python train.py --norm_place="pre" --rope_base=10000.0 --init="normal" --init_std_o=0.0746 --decay_shape="linear"
Each number is 128 + 32 x the weight over its row's rms, rounded and kept within 0 to 255. Layers, rows and columns count from 0. Numbers have three digits each. The size before them is the row's rms in percent of the matrix's.

# layer 3 MLP gate, 320x128, rms 0.0878, rows 135-243, columns 0-127
105:089094154159126086078168117153141160087191139107128115125171136122134050138138133113128149109182165187063062166199086098106193142157111123099116136114138095151093141142119108049131120105101069136144098070228173111126158146113159123156121075102143110087063146143087130150138144088142131149116113079136146110169130138172151107122159110119092112144157127147152131140125126058136171130113
096:101136065085206152164155129119116086126157159143175147124074139153116135164116125114177164126174143113144082149132134103118169077112092183139185142174143164152138161096182143164160159143128161152122087132059115044101148104183107052125087142082072136139152125142088162132113162173138093142114046118172127147112090173126099107155106119091168102140137142120162120149114144080135124111086
093:145201132139084085138127147119101134110106094169154181122126171130112175115112092116133097121091167063084124170064140080163161118183111072087116107088125122067145158118185131154152110102143103128109053129149098081153139118089086149113115126189140156098133089162117129165138106098032126158059133105162132113101157117201092156165104119099082109131127141091176125166105134120144138091121
099:118168087135155168048129095106069166103132116117076129201159104134144139173144106126062131080104124158107115103129152110112099107086127134128138111114068169051138144085158172129143146137094132165125103071166043108109121114095137123098169155104087075173138134134184130148124156118123082143120114166143099091129193147098191142175133103186174134126130125129119127060162117093177133121163
092:129149156139118173125134167170202154116113136093133147086128106126154176118079191160136133090124096147112139147106114102127136113159178124109144142145169083180094143006162133048109117113140181134150107115111099168191116144153130177104125179116094081123158136154163132117075120081149192157133189075120183096142137107142120080111144143142136096173081134143126104137074137148168140086133
101:124134131059149126128117134099106097141172155168154175152134142139094185156079135122123128125154090102147121078102136119164097124115120166146107137168093177093154091138134138111179076068182093068154098172150111099107044103127115157148160125070137084112119154121107201154089146077119143136094125085137100112092178116065190135178133060161096147116166088138163097085183136103131131146118
096:159131137109168085182158169127096148081156107124141115080099138157114147106134096164155155076130103122112132180185144112122149126134132142132085135085131090182150119098112101135142196098131151092089179110134101127084169084216194158070071107112121194084089113148100123091124162155173098146136130172157108196066157177140126139092165122155145122159106137155077171130110091091126166137111
112:098106096126141154091105148117163092162214187130149121146076113105154118130103148105106119105076124061075161147089141186150097097116089143161141174116082100144186081146174131114080118095146116108131137186116176124169156147205110122190136143116122126111113111132122187069133134140118107135142156128109151157176147110154099183104120180138167136129150068162151155165205150170135090170153
109:118139145087091101120141222127137119161156113144084119175085094101158170138158093137125171129149117136155050130146164043121061122183083143110132106098085105110115080116151134125151159118104068074144121180148161191171157162142146167108155126107149187088117144171092159154130078129086146127088120138163101088061148119151165121121139128160181101148140146153147091117124088076140113165118
102:138160138154154100103090088089117144130129158148168123145092111091223097156090118143082125129142087175124161128128119180163201133082079115179122064084167136115092105053089085165127141162113084150132106099156130077133112106117129144090132117153152125124088125122064168111138131129125162164067181119130113106078113181125141134059137140116108093082168084159098100095133103120161142165065
106:124131123160059175117102148057137099140193128145158141095121169133114131132135077146146107077139077148081141087112162150078165149147193115085115120119142134125131034117112101042183095095115127068105146111139081069078104131094152131122191148135163125094126140153124087111103104131154083096133087134146135157090132172120119107137143118131094093083158168112058097148117127163067132123172
110:168169076133136139113177179134064142113154151128136179139147152131184108079116092150178072116169101145148137124140104131168128139132123088133154152149154172125164102150117029087099116137104145117213174147081124182121080161150161192113118141145110135158128135121162117171185149075152117147150145073140123080172169156100111137146128173141153125093056113099149189165100102085141142122136
100:157141145095100140120154131149158199123096116101124149092167106141111148106016131126136078097113112154109124106135141128160178042061090154111120131136092149124143126126179176140160146148139163169143121129044117084151129108178144110114151120103076121093164194141130145117125089157141129165096069104104146084137154110103131210172110153117147114146092204125147103150107118075157108080156
100:133132071096155115082156114124070139110112092058088155169125088140155148135180079116110129085193107147107163131067105097108088153080064174124146149151168072104104115121138155118200149114152116100175163092090088107163128103145084099140110126188106105097128162111099176142148071078063171166117112151123135126110065112085116119134116079126122151140127131136088103086132120170101133196134
107:143147165135103109156180107122102079154137159164116170156127135125099142116092105153154186109078163130125081087111143082169144077161095074132100144146069128108141097042132126110067105175124114088151141158121091084118128160170166148193143138117073084154097129096128149185166202177107215104113113135130152098193115109135145095155055094107118116112112127127148157169154148107129135145119
098:106058159206160180092159164082172174139132118116102160144106116116158133093125110200110113179089128157164170082101142118164149146168086178132100126083149118139082146147169122073130119066160121176136101157157142143158198135165087095183134130187107175122153161143151140134108139164151156185097138097158072142162147149174160134120160089117104091122128160071160104101152135089107141143139
091:185134070147146121115116128140161143180161128093075098183155087153151081105158140090158132179157128164093131098110172140155100173057209139142072102156152121108108149094135158054163153154129085154174171118113088138122103056112115115160121112167103127137158156119079133143184146117148078126092179107165124081113106133074105131147074095137165138107144076125107117104182110104169171126134
108:113163095092104108113139143079091120154130129049119124111159097054145168123126140075129097109168142144126103146078126120069170124149090041110166107153064124168165058082135174152086158122170115164109135163118109158046105098107110151133135187079152143099109135109130158134123076187145091071142107125136080132115107110102133121172166177109175160126122118102145159111145149076097093113131
101:128134070125106099179164123114128132142124136110133140123090125095161080062073131060063145096139086112099119126188176069104128075122112085092101118146173155159089167087121098118092143111141161078159124177089122154157154081096168096120111079177104108118141124129175061078185100105171051160081074075106156134116144125112128142120135132115133149124133140132090100125109099126103147159191
094:149078107141131092166062170148087131143148121130089136115186183090137115122079069132149125121083114138104122163139086096127157100109136168133147104201103140163151118099159121111112140091173182171181102098133075119090132103186124118095063093134175159150061140101115122056134139108096183077113143117162117116115118188101116090112141141079165094115136119124137117147182113113126197057142
097:171123055119143099094170119129130160105144196135148125115139103088081060159092139167108099133106090101102106099156124172103080101100093152139131088123153073158146098147160143123083129106167161181097137142049109120155152136138093126161121117146118131148123076084108139152146126159141118145138167117060147142151167090104089152089052178180124126057095135096153170146107114071113161206124
096:172111111081090134135106060099094195085131091139103147148127169112057113146125131107108088148182126121125107147125133124124129143072168116079119109150163130085067125126157104144035182114148082129153139143171105059161143161152108142173141106141130098146120134106143084188110126211091128172126098102160109113172104093168168194151183073175094104185131126130106136126122114098149127125131
108:100119107119119107118112096106114104148147081181149120142164101133103140206114081189179100147092116165094111162132142083096153069158086169167109118122123173146139145076107140157122071146139195147179082116119144124141119120148138130080143171131103054129168142102082130166104137124104137178149139194162133149120152157123189160151163091145189134161097192097122147157085103103212168129134
092:092171153156121104085131114154137156124115080140133129148133099160093172086133136175165169099069157161124144126134144125109135149146171064077133138174123190166126180166120160145074159118152067129132154091126167111191199079128117164074112151085082158138155101123127120163073135171098182116146098134116164118077145075146148111064107058084144091096105171122102102157130151077124146136109
093:165125122144088128088109100124135089120153141110125136117161184130104119096086127126170163143139086067127137182119131157093122156151077119054141166142146133135064179178066143095096102114134127125151130091108118087191141071145161163114154080114099059129172146079116097091199099088181129150093092096145148092097091094074137175200156087133149151133105147114174148180120125171110125120127
106:107179113112148119105108145087129125152106080190111078151103154060076055077117077090135074162131113150141114110109141104080145125106148132162147175149061088113108119097160161129106150116116174139129144140064115130105126150193160156153154145141093141096061101065174181130152094119089115171118147164156126114162100141056177117127123177125097081137125203109143133152162140107175154118143
097:102057143141129131112148138161115195163088116144159130095125138120105099105115140087061092115152228191111119172117117140117100061145121177084083137061188102156131086094115105156155101129131187125163123103140147139127135128206149133123087189130188211155171130135140154121148104140124118156080127157173145107099104148073135105092140163111112136115131079165170110140089162119124100117124
092:141131079111100136135140106142086164162080082067120186145150139131145110070105096086118112120157148157145116119097138139119065133058131142100134097193096157159142142162115184124127108106114159105126131155150046113104170119133155106100114110048161100110158077153141089140177130150083150119162105122125108160108159147096174156179157131151229158089059149102168138158103083163159147102132
098:175110132153168137099121125098122088208086148114103099165057114144102159179092136164120166141144069122068110097142174128137102093159136097140126106117195145086119179111126148132088095152051138152147136149142141094111108160071108085114152091179090083133142163189157116110139145162117071150088097133089120198131117154152137087112111145137126126190168076131141158106181137173153114163080
095:152124136175082139179194131165181062173162147096138133185093124127132109130128171080129186134094122121124070176113046168127167145115151129093100123201116132102153126159107124135126139176102157147146170143158075122164124122113122154146146132152118084189146100111152054135184166143118127132130148147200127100110173136123129125093159136146122067100135180118178205122148162145152080116139
093:127145165120124084121149135117148085142047166105140135083142130117107088155111140098119147089105126098112165159123138138206109055109093109124170110181123128131202159151124160140143115096125142108041061120142137153067137156164121137119125125139185178120141139155140074138133126082041112134118173140150199107114160157116117135123130133060146129136163142201164074113104140120076131078084
089:144116109129151089147154169085120175104155126126132148077090113133063148138031175067104089129102137117082127150122084077108075129078135111104109121114172151142161114130078096090131106090202165178138098128152193116163063063155128130125159144089137129147163156058124129097166153152108123152140162110170109095108125076097108122068159146150103100117109102072151145184122104117141105138099
101:164123189162098145179142130067144136142083074096106162145183195150129134128118065081094139160177103199152159170139123154113121095172099132120145129133089135160222112133142107118115041154077168126119083157121112083150166150153129133118144138080183100185130196125110123087131127133156097067146180100146144132121130150199143151128154094128136190145126108118114134138157117103129115100117
100:166164126119194152142195202123164171169138189113139132084123154094136165140165163114133153141174134107120123131069089153138139147116106061185126083164153118105139150181143132130167149115198184147130132110100103131158104129094125114148127142147075108118104119138179144141116147091165103096173147142167128124150077060156163128155166139146163186189133062133100122213120172152146125157155
090:158124163060145141089191132109124147133087149078191103087135136103131136133099140143149099145104122085128072143076104090100148136143135086071090148113129084157087107088123160177119142163171147144140122158098105136105059107176134127106108085157104167103097081172090127102166146148130179181082121147114183132193180122078142148121134119145156163100159093074096113137105137138209145119197
100:130180154133130152130139115126136104098095146118150150165142105149140142112107116058116242110189091125163102155101084086148136103097163143154145141174116174178219135124145113095165101063126126163186157138144079128118153111150194164095119116153128109139183136138127137152105191119119116141099157154088087112100123152137114164120168173077133159097122119065216161154126148119129154081127
088:148152109116151230135155163142134152103071111042129128134108140122095120126131124153112099154173156112130147106103121195111159147149169112160099134145114135118055162138137186087098130087129200110121150152099133118177085160118149098117108048124158108096102151146130138056114120143139099102165089175138132109117133117135063102147075066075173186174126062107104083123114107116112158118130
102:087140140079152140127128154079076116196166140135098129076128131179135143109122173126119179092092127108093125113098159103133102121136119114149152129110104123118093171151073122098080131087125117132101110095099125140090120112148113132160188100137176130088152151098103221131141132142083140180082101138154135131082117122139134113086188127052198022153109068065129134117116163155143101189127
105:156069171122086191167092143101118173147078098104114113115116172178121167130079110138165109102130162107056069148135096175124155113130157137123137156140107113122087117147202124140111132133154162140189149204105141149093188157092146147077162175101078098073150125143159052092166105129093081131115140165160120117151178089182105118114129133114084121150192131125121150121171130127135080140132
099:117165138156197145108156127144132102214176057164166153110137133114139107114067087145078111094085141109128193168116142186146156147131131102149166126129124127156058108140178161141111095118140130095163093112090058087165131152106118162162129132134133123185186108127196104111166123173112053153180159094114100108127164120159056182120116147086133088160116144122140151146095112116140128159120
089:105079119137089092108081125139086119129075185114172142143119153133111105181123191179163100100109150104148167081145098114116118080089111152134113110146118189092142138145056055085110097094111114170150092088171139163160151135138082163155097118162167133154094175119084152104158160104133158154162175098153107140116114160149139081099068116158170086159154103166123148121161100046159123148076
098:068129114122131130232148095148088110098151112151091159123173103141169107109090108142094135087116177173123111088070112173138105120130124072145112121140092136193116127080160091108073157126065105168126147159150188115119136151136159124147114103144153064136130092140139131085106086137073152175118137156123133166110081152058090161142199101161155059111146110102178128077140123124088122109100
108:148089163119101099079201102137113137163134123167160111066079120169106173117073145129199096144130130141113132136139106120144120197125191087119142151142149137167114123104156111093088066125148182156107110135112155150102117096165159141090077159159125135128183107105106096072132177135130150145122114214164131195128129087168161151107047105168157147153116136161092159108095128109198137107102
109:123060132129162104154108068111149083108141129106103114167132118144144081121135135123124116165104220083129099174108096086158145144132149131083132162118134068123125130083150186154110153124188148062217142153131139110072226112152115089113109151136107076075113147168139106085142124102141157116124113121117154166144095094172073166132089095152133136154122154118141172090166112164068162164106
090:080130136100106108122149150178087128204062126086155168109141107111143113165110163079123146106076149144140145187123172105089215098127115180107149127067077147134110120161111095129117093167151114094093134080102099127173096095096199122140148138157165108217128128167153138141187126119162145134129149103105134142170185175097136105101118151130140155130178100063108106194107125146125145095139
102:152166171081172055159126092104126117112153105110139186183115152156113185073130105109093173180120136082163111131127185180118051049081147152154150106164088149139117150136074116150116111104129071155145125106157131092121093108168161123093158170061095139135084165116156121156126155171076122081123113164135169106130076144112123176133162148116163138132151084131149165128116085121122077113097
092:164109163170170123144118122127104135194153133114105151129125089145170137073135110168145142118118070164082107043140127148118092136090132107148129131136096117099102110144117134126084108092159087115155134166143139119065078100128084052115113145091136074045121130134148072114134166098198149114100157145099141070124132104121087123139162131107185147091158047132065170124168167130175065140120
097:086079135076147108117089137038150182124154095155093111113138127165107124158127109152127099146162144141118067143114135108148176083116132197131121090150102064132130100144130052132141137131117133187118138099084101085123059124149071116129105131124091142132116134066124126133062127079160181144096127098157105161166083121142082088143131149139128150183086203086120172191112155133089083152132
093:096087163128108161102109129168091122102138160132168088063091114069123141143107134134175086138060137089133122120148158159158135115164095161109140123075085161196166141161169121122125174096094098079090139180129129126177177094133120096111135111126093106087141136081205141176127126091137183124208103178149128092101097142129104198110130152121156191117116098166170115172092077135136146147122
089:112133123182101128074191169139124115144074115067157105162170153157145173126142108050099190139171172209079181155162136121121125109145089130154132061065112154170068110139132140119128117115106139154095118138100130162149105160115080119194109106097128109107139142098150135096144122062099108148112109130195113143101153122113196147150143114127124153183151135137087112121103156169080171187132
105:109095071068125126147088098142068109097145110098123065134115113148167088171101107161062146104132145156107113148133196157248097148111096184175163134124128156174118107133167133177162154127127098135114105144132109130115116154207070127093117172152141165098158129179108090147102145123149162167111198134135154133157126153116142141146098140160175145096103104122197122160157163158122083140128
103:106115106114172152147105086125159129072145102138166099160089083117115123142099085139158122106132150088157040141091122094140099140100186094144105051162178133148126184122122125120173181083089151160080120144136151143109072133171137135099106137124164189091173108134184037134107129139165119078158147092159106123171197100096153146133114158181111129097149135101143097150094133105110125187087
102:184132108118173142132122177192168059110101150155122119089123174164117068174101120124089107134184090096089125116184101171087143158130144142152175136150170136136232115130143107119173148145115120158124174102113157161164153133102188120137126157101146152185124162128093154123176134126130121072145150117119178090141143113168132150128166077162076075149127094192147111182120138130123098197128
094:097200152120095092175136084093139093103130094186126115173080126106192138146183101107160127116119119132128157144162115097054055117151134131140071160133157144188140097149160120076116122100120063119155122131136139173083091146133166187103116128117164123086114125062105156152126123110134145143136121136137109171119131183128099167066184120129133175130138109123220130143167095178111057116121
111:119138165163093101161155099153118145116142102121121131152121050180137180139082124190115111102106110103084112077137083080133139122163120110164127067160108113138125071154181174144117138124199109130170178199085078158165191142108141132116149116108098126138158112155169109087144182096131143130133126121113123148125172099153198152116063165147138046105165127104162153099060132105173113115143
099:160137105191091128152165069111152164161192153182131077092132089046138103127156139138116119105129169176104135130086126146087125104127082119103109084203147042134102173108143101086110120151090141123122105158173135126161116135145098118145119140090118104102141152122146087101115229167064143185096110108142107128108121086099088131137097148124093143146089109090149108111135074173060101141112
100:162091159126135121156155138118142152137104089201095143095121215129155140087100156140116137143109122127151129108166127134133169117181150167132122055142125098165176149133192104070095062114114103116096126146112124118114136121086130107121077114166161120105169154112141077065088186109130107068115079094124116107142152087131164077138107166052113162157160145093131115158106134043172074088155
099:108135151099077115151133109093127125151095103099087073083097063192197143154137208114175119126156078101166091159203118126130147101136184083099135158156134090101090183148111096124165157085139123120114104136114123093199129203115108132132143159155121150176145102194152117099093125115167138165132093158123108202109137111100107099141106167124110121099157084155117118108142185176110100142157
099:124191091112118183069113140151062125164107120104103166125130141103174128189154075079149103084136129098095135127142115116147136115172098092121094124134091130123069144158156127180115108201060166164118165119068108141097126165133168160172102125132189160148114125162119175106102089109084146106109130074140139143129113168134179086229123058145102121117146135152125123151090125123153187098119
098:103084161152130091165108163134129161124119145074128136133128105074101095123099120147133059139155114153090139158159160146188110132114111121045119064116122105118117098184103105126103149130143119174142080179136079146095063090092115160121117069149144087124146170186125165098155186125146107077081124148160054189185141146165101113099092121098076123122136105185142158148130182115139073122146
108:096113170106077113092154122135137136102162166134121117113149137088198144152123128137162094117166111135139149115140108136088167100101114152113068156140109136048083031097134096134112130128136041134150130069092101109172101132141099141126061137156157110065105081172151128122126092097103140110067121142121112182124115068097149134150089161086150091045164145095120174161110154138166167163121
098:135178164100090105126109158129108132118118111118087084141110187117085127083083119176133082101136084203186037056144121191089151107111165145187162121149131148171176090162103109136117107146176165150097091140095170168141143100105094165069118152126147129091157124084136142110096116129185146091114045126120131152131137115158138158141102154069103157099068125132098136108139136180142120132126
100:128079176120118098120111082162052086122172116136119110111160133150160169154164100143183143130145164111133137160091149139125108109135026108137153109118126132142151088155136062135156124120154179135109195072145168138102113159123127145172166126213132179142146185189107090131099142155145118109117162084158126104137205135108118154197098150080156177150164158149127179138105129101100169099139
091:128123131145145080180109150155082153173137173142133140082109151155143120086133113121140114105123184126079152180132157079156147216197120100144126084127124161141115147208152169087128160156190142094114105138073116189170134077175140079137119085103151171118123129166136080185110127118075135081127150133135155109167123068100094098168111096169135160128154105162152109107148164062150130100156
097:106149117159168168087126081146137140098164125113045074104134124153104159144154140105117122086132116065160132129046120186115132062113144100177141073122098121128121125132144130084168119107075123154086131109116119084121074204135145147131140129207112109121170107113136187075096156049101116176144092125127156129098096161129137139160150154208124106180137134135130091174111087106090145159114
093:137068146142033060096158125117134127139160105122094148131116136186137108188085148164176160136163148159161129124088144169061099143124155144162125126172163108119092171101110099118117104137132121166181144141129086116112154129107172135149137154149090136150136184111069102174142057136165161141120118149096101079094093144095129123148166140138137089071204139108192116196128161082109109078144
090:197162149163126126118126085100154111103149127153109090151118180100149072211110099143167086150083102122159094132139167083156118086147140160085148064155118118169161085103190089116163072133134110090122105118123091100140137120129073041090122094165130175057111141143144119110136096155093115139065123074193147109116141133127194127130150084139136156115152111110138092080078144145159143110141
099:125148081103134141138114139127127139126130163144119152135057143163146128143174136158151207123159101080070129149107129070159038116086103106084112113112131146170159144131186164094125090168128133112138130145137146179154178158162117124174215135128175151145139099155155163138136145121085163048119118144144107143152165095147144094175103132139133115134083129078168129139154154006144096107151
111:076156098145094127168135143083088169118170147144092099101114135148146125168130111136113153037100145134146067119106101154106131032130134158131118145143100157110189076121161100133133180126133116140123141151141123144090129153147095123100102064136047184093127127178077155176124163135112150149121172190137108091129182129101177164124176122169112145118121216076111108145145156176154115087119
102:149147077150155129135110082105205139118128131186106160106112127147136111130046106179153090144076143171079117099142083118089148065154069111160110122111142140129143151164163062131117134166081135160178189093099167074115122132113121175140100163136105136109139168125101145112123040131102120083078117149154142138130103159119076174180144157084144089122192117109080098137113134147090137130074
106:143103192180151081128111181174109108169176111172150136143167144106118085112085137136142113135120144168147123156097118153115152091092129083147117088070088099130109106143140111083168187146109099087135095087114117133141147163031109131147119113053115158054159202088139123095097099105170157155095145112152112099101061141201142150170130149177166096124134150126125163153122139133092154130084
099:104094139153103156147091087168149127090095120091119128078118149112091105111162139139152129154118078126122150084126141126076155147054105150113155188148119168189085063144152125171130115127079134123166136136098076110096135089196092174136117075183125093150212119109171130165155109104181120143086152180125074137133077152093048131172096163135131134094171146094153156132129143135084153134152
101:117167138066139182087156101085134154060141138145132097073075094179173099133159138142145121097143083194126167096102173142173039087110137054090094148182133153136180105129088101108185136118093144117140113150111083170120138166162104113148113131161102161137121109163116158157160125122101132155084142098117127126106163125091156092157098111143183083149137104147143114152147121146157134162226
096:148078140174125100066086111117127135134117091138092113138082089098064116115147108122108149077137135125178168158111095134105155104165110098159192138064130121133130149089132118139066115084130166044112145203066120081080122176155125118125138164120141138130156124184088163119118172130119144127137096103120095171145150095119093196165221125122073110114150145082160144134093139123088108091170
093:062154140103187138142129092100176076083158172149156100085117105098129102149151133131125084163125129093120165147125105083183166115090183104088144119175084142084099119165185119065116087059130177027110108130175138118088172121167102145125129133099113139102201095127140166128148148132143093111121119144113162171093150109147198132157096128146147159175142114158137171108132117177152090121106
102:174149157119058128107185118081156148116113142136143115138095140163139075115120194131187134124188200128069170133167156123096146110110108110117081141117173141158128092096072133148139105110158120124152116188085110122151159182110181150131138096177173073143148083087151115099175130092124175104125136147039152126118153209084114104120108054125092173109116096125127122107106130148128130129085
108:127088101102168068104088139115142164135136101158193140132139128105179099178050109167132098115104169207088111099147170169099122141139116112151165067100155148134075159147118088136101113129092147178140115089106171135102163095115115109164130109111122182090140060125147134178141106095153134201077154059149133146177134059077162074129158149119113111099097100101160141111135150137160102154126
095:129181119117093111096121116101187130147083205092111102124097081153165135096138103110104088139093104076124160105115085102167126111139060131080140120143154099100131169106112121225179144167064057187089134123090179172088140170108214102122108107116138138188140100105142103103110163124109137105124153111204147094178146089104119139137113089095128109133109126121131116112081137150144155153126
102:078168101132127142199107138119083108125114113152123122123130093083081172132225105082110101172126109173136146149154153152047124129175151161120095211103088159095115118146131103177092114161141073155131112124142147090125111186162116115153140155082164138119104107090125146094100162109126136046090155119148113124154153128154099090127145177105083097113145139120182155174135159138036154099113
097:121118106157128132084130110137158127144156151114160169155085149143167153171089133118103095097206104168145117123155136100189088110103065126122080176194138159130131127163174107163107126155123168112160170139155138130139063157113119122104084119106144109102138111107106129121138226165084078147106141089120133215145154125150163119149110100065138064042127107106174119096118162080129123072144
095:112166129127098119180125165129135120082078175111093194129106168201153131127129215095133128156133149111129124150151119153129220122103097141109107133154091104165049141130070140158129145137158053148108122123140106116168101093114081120144088093095089112075161101095108178119134101138137209095135089124110172130154166135114083133132157130094111144107171081175063140191095102134124111131126
103:077139156140139105109081125093075115088082155148195155109115125138164107155093083089119158207126144159128062086164096141125080125186133135173111082094193137155126088115111170136066126118143104177151106116066196100138115103136142130124070113183122140109135182122128119055127099159152173150132069113113107152146128197131084118119154102108090164113166098097144171131103136149126115095153
100:096110114134152117155099107090072097123166159193096158069112148153109164121106134099121158189135108141112116170150104185124079108133073103164176111153142145065133069142147085115101075135138120114142101184166115119123107113156168232092143164114078111111162163113081118123138104117119165181184126127066096127082185148134142101097141147139107169131086125146143081139172144156169078158149
098:053123103114112076123059128154107063118134140126114138132153103099161119138119163121107138177115079152192089127104104101114061156102133122140144097128087118122058143102064128129058152159151119155108091131132159160159116148099125188124103127129116148110171128117101160141185157144080102135051119066121163094212124157116047121114110105087128084105111162104062107144152113165119134121089
093:104165149130161131071103120116125157085126157191131122146137119073131164191053110135188112135099146187169136164159099077170109134113133186152147171164100092139107088115148170151173080123170164136125070155173155132166113146081149151190099159123174064148127128087155120109125116135117113155164095121200133135105132158103131099094094139155136136145128131132143097194220130118101174161133
098:104095137105098187148125118145081157149097091155170100159115116125025184160098152138122175130116084173124158135063160131129074142108087100138128109065133128107130076113123148181163155165122125127124078123178107125171199072175115093141158089103070126168145138160162118130126118132059124101148111130153095126100074159107169164079074153133102177111131112140104145137110130134190120179126
096:113139112150112127155124140045124098100130125103115088132128196119124098148155087116094141149084119093133169138167117147158091179139187136110122125105095075159100100119122160128144129202110128120174107203070161144129107144124127081178151088095107148112124164117118121064121180168133061105100181085084144122159179180098135108125085122094115136177088121150211074121064148170126105124126
100:090133164143165120133090095119137151141122192144090117134161126125096167100136142113100143216160129103116122143136117123137139141151166111107083128177160081142062113177153112110159159102145081179117126150131112136113107097150116098127130149108111090178099090072087183161178131174126212066136183103122165155128101137152140104247131091136097087080144123081146124120124139157184178116115
099:134117114086194150140102136101080127185136145078108079132116197184194133156162142138130200105173177131097118122117143113123142148148094092107115168103120147176142147046142077108125124150116087094109126094121081109084071216169132119126126052102135122145084147166177162154116135127138127176147075152081147141139138180132105118176154129113087062100118115146118081119162100158123132127119
093:136122124099152104112165138172133110197126161140187131150077106133112168149082172161165103077117140161112168094158182183103140195115149164122142105092123180143140147090155080125097155089185180096137097149082147165177136162114097192150123119154144077128092117164076101166109089139201083100097124092117092159092129131125080194157100141087098150148109118119143185100113149113115099121108
096:157088099183145137153128129093041144176150104141106110142108192161145091124140067138117100124157118079131107105194084122126141091173126137177124172126113178187111126159182114182097145115096124068095137164158129100182081180136155074136160165072146103106131182129128091126160119190134177103102091089137170108167089143082138141128177118100112105131098119134156139185138155094159139131100
104:086140113149129163108140059114130118184113097145105070127151084078134075130163076111164103102068150142139107139157198113102080119134089172113170137086145110117104131106152112106131101062120121146138068125147092197124151099108128113163103120151171140085151191136126129145154075156148149140204121058145134119166071077088067110166106138098095103088174116137152136096145185082135119124131
106:124153100117123126154200154146117140113099081109131140159104111150171148122089124112158135176168161153133195078114152142151100104183144155143045103146119129138147161132170139150129132089129158113127170160162146064123082168152225124112134162131129172148102170212183119097167089145079112119160143081106170122113156092135111151192167136166141109140159147134191098166080172110096132114159
099:120163088104068101088070106092149123124133111065150155181143161158134131140131169184091053094112112128134177099135123114138142153189091152173140129158169110094075194148136059130134098157139123107098142104095167167169132072129104111158102214086108106081123144149107137171174138172098165083143180112154134152098106131101106161141108196113144154168126146119106125177146158093162103108126
111:098165121095142104158098086089179153121101082181164128120053132070100106136137130124200081085154145139174132175107157124111135192185114126151151176163134107122097172077128126154118127128096186129146141153124117149103113170102169140079114115155121152191091074157133140127102100174127067170162122146144167112156170116149132104119159101045077086166112169102132156118151134127188120085162
101:148162201107135156123119157100114127153124096120190114158145216200166135138128086103075138173114091155128140148150140082062150161088123162067106183130168149126117152152111175152147168150114099106143091069142201123158133088121146133131123096138151105094121184155120137093074156103170157063074096080095116147105129130130108121132119108131060144097153162166126104177097144142069127150142
095:153099181054150131083194156162118118107161071081121128093114127154124143117131095158185098078106143094112106139122113102105127158134153148090118139136176075140074126122104130180143108180102126152140158094115167108158120091110174074176143106227136151091095161081152130076164071137107153071093153163142136099108109100176137118143103199126156108167111147092153186116145103119147149174126
105:114164108155121042187130169127110188089153110162118057154116079121139139148121080161091152086092156070123138107108135143072136127144142181096112151122097134137172086069138136130185180106089086153102134104128114125131096104154149138134143114106121163150087166195182125172141116135134173189082124165106179093062127152145116135127145153178133115102153112094159106125185142165082096073106
089:147132176186134118147097088132084143092092140168116186176108151130126137136141059134112113106102097109181090115116136110120119101152165080175117079161105120128149112114084128066094172055154098169169092182184134122156088140110150118129106111127141170130088124112148117143107185175086186121101106149090110134117116152175166132102142064150102160101148143106186052102077084122119080149077
106:198124194103097065098143106133104139085137142127121111169128090098128143090126039142186143149129118088115116185137142060132147099187150162167106144118113094136170131158156121093111140168065131136128201138174077150129129080107103087127142143169147116132112115130121084121134174095183127152116110113117181081148122093138154128133126121155145077114172108151120202150190164157099113056089
109:074121066114047127087079115120098109111137184126169087099030102162150108130150090113118143127126079098107058167159142146123116095105093176051116153110109123110111119112128077094092121109051123153121135096119061159159116110158072161128132182136128154163148113060096113114116108091117152118141145110118142132125136170147110127084106089182112138145136134140117182110096194120163154162159
096:163122139112127107089114112103111102182235128125143145141100095087170100135108162183096081114099149174106140084153124164080115180063140113175121123129128154112141130175122095151165137086177129195146111132173076156140103124129126162165130132134181139174116100108141165107163153165165120224160143134128197105171138205122154124087119154138172075097163156106123141154109160114159127126118
094:080170134137149115178098105115133127078041131142145090137143163136093073134094136163084083113107127084146110168087104130189127116173067139096130185089108138160150150066153116112117162123124099137045135130128122093192012143131144163132139090119140118082098158146117177082103093112096116125183169189152160111149159146144129138120139133102131123120104090160139094131167137158124174172135
103:118129080113174169135143182117200143131172117109094183093110127092132139133175129063141144128090071103097109195169173111151107182083105157099157139140128124127113148092104164130123135146180154208200158119145120124113133060094086132132109146082105112171119080141110111163204200152137063143129135126148174126103184147127072111124159110136165138139104126178137101152121133132093156133094
104:100123141102174144106141100145155103142179132118100119120198125117127129113185141141147138103138193176120115121150151140108130170161105124121127142187136113106182131144119131084147123187056136095127202062151110101070113116143157158101184125085096128047128191180195164141076110164075092112147104176128109163096099139106104113118118168088160128097111081151126130133124086054119136075131
102:100094145106130155135126093085108174123112120119138106041092115207194119145115128173132126117169123119141084151201147138095149115091160133138176138147105112126083106053144103097123177110154074066134112154138115194145073126097123101147118115100066141130113129154141146115152088125097144117084165154169146085189122173092135136133107134184087145131212115155089173128158179145129147106180
104:120158036115174133113104105075117127163166063138120130122110072110190175152145135180099112142145197098095207119121178111100108132151131103090095166144057085110134163108188094133118172137097098131099157131110093109089155113133134176146190178139116166138140159081166121097111135093162176147123119104128113143133122145104167120101147156121153092171116131096158149084106081106081167133192
094:121190088094140083117141179112177193096151184073095136151141135141141055102135104104111125122132137124203162144149117108125140122124104142135121103165135164118114106141128117106157124131116119119134066149148085123157141135144079134204095110098144085102092122073174115032149095110159115165134165027074093131125120163099177101072175113132123146126135139123131060138122066154100112142157
104:082145152082094139135129144078062082140155146105170086127183129078134163130138122130163085093124076100105145112180048143187152143137156175118111170142124189096063070149161100083067125165111148159142104106106142096188137148111135090130115067142110119123076095073122115132076111122185137126114126131161063097067149146138147098133078165143122149133172127120140132109115162140108153115074